Part of a small language model's weights: LayerNorm before each block, normalized queries and keys.
Each number is 128 + 32 x the weight over its row's rms, rounded and kept within 0 to 255. Layers, rows and columns count from 0. Numbers have three digits each. The size before them is the row's rms in percent of the matrix's.

# o: layer 5 attention output (transposed), 96x96, rms 0.449, rows 57-63, columns 0-95
# v: layer 5 attention value, 96x96, rms 0.528, rows 58-63, columns 0-95
# q: layer 5 attention query, 96x96, rms 0.28, rows 64-71, columns 0-95
# k: layer 5 attention key, 96x96, rms 0.316, rows 64-70, columns 0-95
o57 125:142145147100125086158105124163096159110089102135112090106193085135152128116130144146143141157119132165170116163130099105112105117164110137154017065088097087121138255079123143176155123160114118120159114139158105153175076130125135173156108167137167144105130078113116145162173120101105110130
v58 130:169153136117091113102114081159137142145154106191097127085145122137107117157099079130094144173168068141111111158173106109073143083087137155154132157143144167042136101139135106151083093082133149183195117146151083139175118161124121119151175168063116122059125172091162087123145136158103149154
o58 125:169156134194123072145111186053114105128099165138110185079127135147071136118118111145157134110141118060102153143112125134135118117111181157170103133093131127118103171154117145073090084161108114107089055071153105151151185122134151137072097137171146114157107137136095117141210176147143171139
v59 135:173155078137135137140119092066039122165059092170121127146126159134099116120189139152124150151132127177187104135089131151080129091050107132132133151140139114090151159147085151136130194071171167164084100151126123139109158174130132148140116163157141077101154084144050098141093124148121126116
o59 137:126127167129146161099134140115109111129088099136151156047112146111153115167147140079113104107199099096151133123117103128158095159118126150130135059150109116153138076083079161135107129114120113151195071126094050157130101139148124155172209158152181154206159151080150135129095163086086138123
v60 139:119199093119072102125137082138109175122161074099144164138189146136161177115133124114141127081097112170067105137120125123166139139116106117093179173148123147093161178112123110083067197132138106116156134062101113190069108182063119160135133173075121140126106124163168170135138124148132127110
o60 138:136152118116234114130123152099114158127121097116125126144023168133119091150104131147097126200103112169142137083152127127130117084157179110177117056096097101162132069122130170094107129130192151142111099116190156124123108148177124119100108122097132100122208135108110117090162136160133095163
v61 138:192088127121176086110165116136154081173180133144167117088112139124123109130124095112184147088079138110105163162143111094147139132099091134151187083081175132133126142164122124088115155056107119105141112092152118162187113059120135155077147125190117180146118096083089175166111165129137116062
o61 137:109151179180123164125140102113153117054131153111134125094144173160111101165152128126091124129128157067123161120149112126160179104106123093100076174172066094037179096113114189146108066107184138131115113122137142115157164126105122157172154160089051116133151108132151141096191089111141132114
v62 123:139126177179114112144086153150077132110140120150132116122112111133044153175137112083100134055159146146103127157161124174070130143152157039142096138101125128135130117132091094134133164162235129108131131102177119160158145133144126148133074145131101109099092132112178143097165149035108156137
o62 116:155111185115102122116142096082141187155140135143082073146127126068163133150095092142118189098134123157119156089096122168138153113070189161127092090111131170106168100099208158147116094119103134121128157150132104097154128118112155083123120111135147160139197096084077089143101130203067177126
v63 120:186142177110085081100092096113156113147079125128184114170135091179145114071176137141132109104124168076140166214103067116143091084107125163099113111088126144097074158124136171118141099144131139106125142117142123118122189072071146163098088160152122153110149161152176141185129076121162151119
o63 125:153135135159145065098106122180107111123137101114095140082106131162201138129100133097154122167215141127146123153149109145119136136096138133097136135168174132148176145163162147157142099111125167109110162148144065124109129096160070184093114077087101053106115163141130120187120154100098038072
q64 086:142149140109141102137195101133120137069146106136153046156121148124101108180157177128138139154171098186136144120101107102098161186164154130169111135152118168148187153155099088111172134184101120167137096170114116204144169117181110167100172129133139158052152111083180166123153133128153119102
k64 084:157094187127089118151140050116149155144151143118119154095129133116151114191107148127136169149128087092128131136107109128110153241079134084123158135147133106140068120078170109096113139085131111134167183113139096115092070207071090095134116131117157154112112194092105172126101091131101146132
q65 096:069178145155119117145165140187108149126103128148156126095080165103114097126107146081114100116080151124174113095168108122151134130178100099130216183169105138202184117119155095112116138198116122180119079106081127122101127123128123085108144147138186104117121130145074118159139129067065091158
k65 097:097116094155145144096039217152148113141113121115146069124153112077170104096100099127103118111161162123146112160139144140160129065145074168120133155126157160143110133128079087118108139147136080138141084140152134179137174033200145196111126155122133109144125114118098137158134176064106142130
q66 079:072132130092156125166091104125124149110156126114149099194101131158122082169094132129198132152158086110108084164107138160092145138089133171159100120128120106148151157110047166088129162150062115123132141167161132170131145191130073171137144118114114189178106198135110078158141092145175078124
k66 077:195156164129130144139099137091110152156124181073091119166164114197105100138119152030127140111127127128134098121157139037080118157077112105094125124103144078189123100099174202188101079138137111122158126124093114145089138115075135122095160158125135138122159123150105107148084163125141142086
q67 101:138154114137114106166141132175179088132117111148175097145121137141112160112144145099104141149129141104193144065198082141085122145190105143141227158191140137117144130191109063108149103165142097154124088158099148132148177148139119152139114066126125068091164136104125169113160171100126086169
k67 070:080119115114130126103074186181157167140105141155187125150134152112135079077090153160172080110172137113218119125129112197141138071143124180145134169137147127096170172088089057114117094129116134136121113104132102123134153117138162133098071120183153081139086122075122146157116102134173103174
q68 090:104138140139154155155143155081148110067103105127058127153126096138172048142073122168160122173137103134117095141091176110080142080069115101139131121133150139108147113086082196095095171078123172129170144137115132139170085107135106121112168147140162159134144179144154084203091072095145118105
k68 072:147127160097115118130182109133092073109129105124083112159119076170115063142112141072151140136081116151100160131137146101124102224146124074083085089178181074140137126130188177099116096125072072129126148166113134084126155107101123085110157175110151173153154091182113107117140147132100101101
q69 103:097173127155126111203129154198157073086079109129194145158080142116120148155137129122133177174137156151186148098164140145133161157125114126142164153171115132153168127143103132107121116192089087114129093167142151194146175133146180083140196088141129110089150183150107127114167173096157136162
k69 067:090134099158157179108099198112146169134124153117144126149147111160101036124088166189220089117169124148181114145128126182185147089148117141122165164134154121123170154116079070092108124113129113172100134087133172166128102111169148122090113126146111113138158102115094166145159122104158098194
q70 092:067125148097132182169077073182106154147159123109156172195133130147089122090178105127122082126152122135181189049120118151154137194128129162112151140104110159145178119147070123114186166108093105094118141197141128105154193139143114122135107087104135123140149132126081131113147119074091145160
k70 091:126102101091171139112125135169184147120105126134166108112191139118104150172086117178156056160181083114192125144126084152060084098121112138131132151134190141089091193133108112146125095151148102129147145081135151133112134165177166143125156123186103166133133073087167171163180126097107117179
q71 091:131089122126146156106131090154108145184150135163183147098164152141102162087187122139074127114147204100107170111147116144113133155127128140167106130141157081123036141156156137123141138100122109089189152128126106118180126143125109122169122083070100046113154106154140198076170142163174183113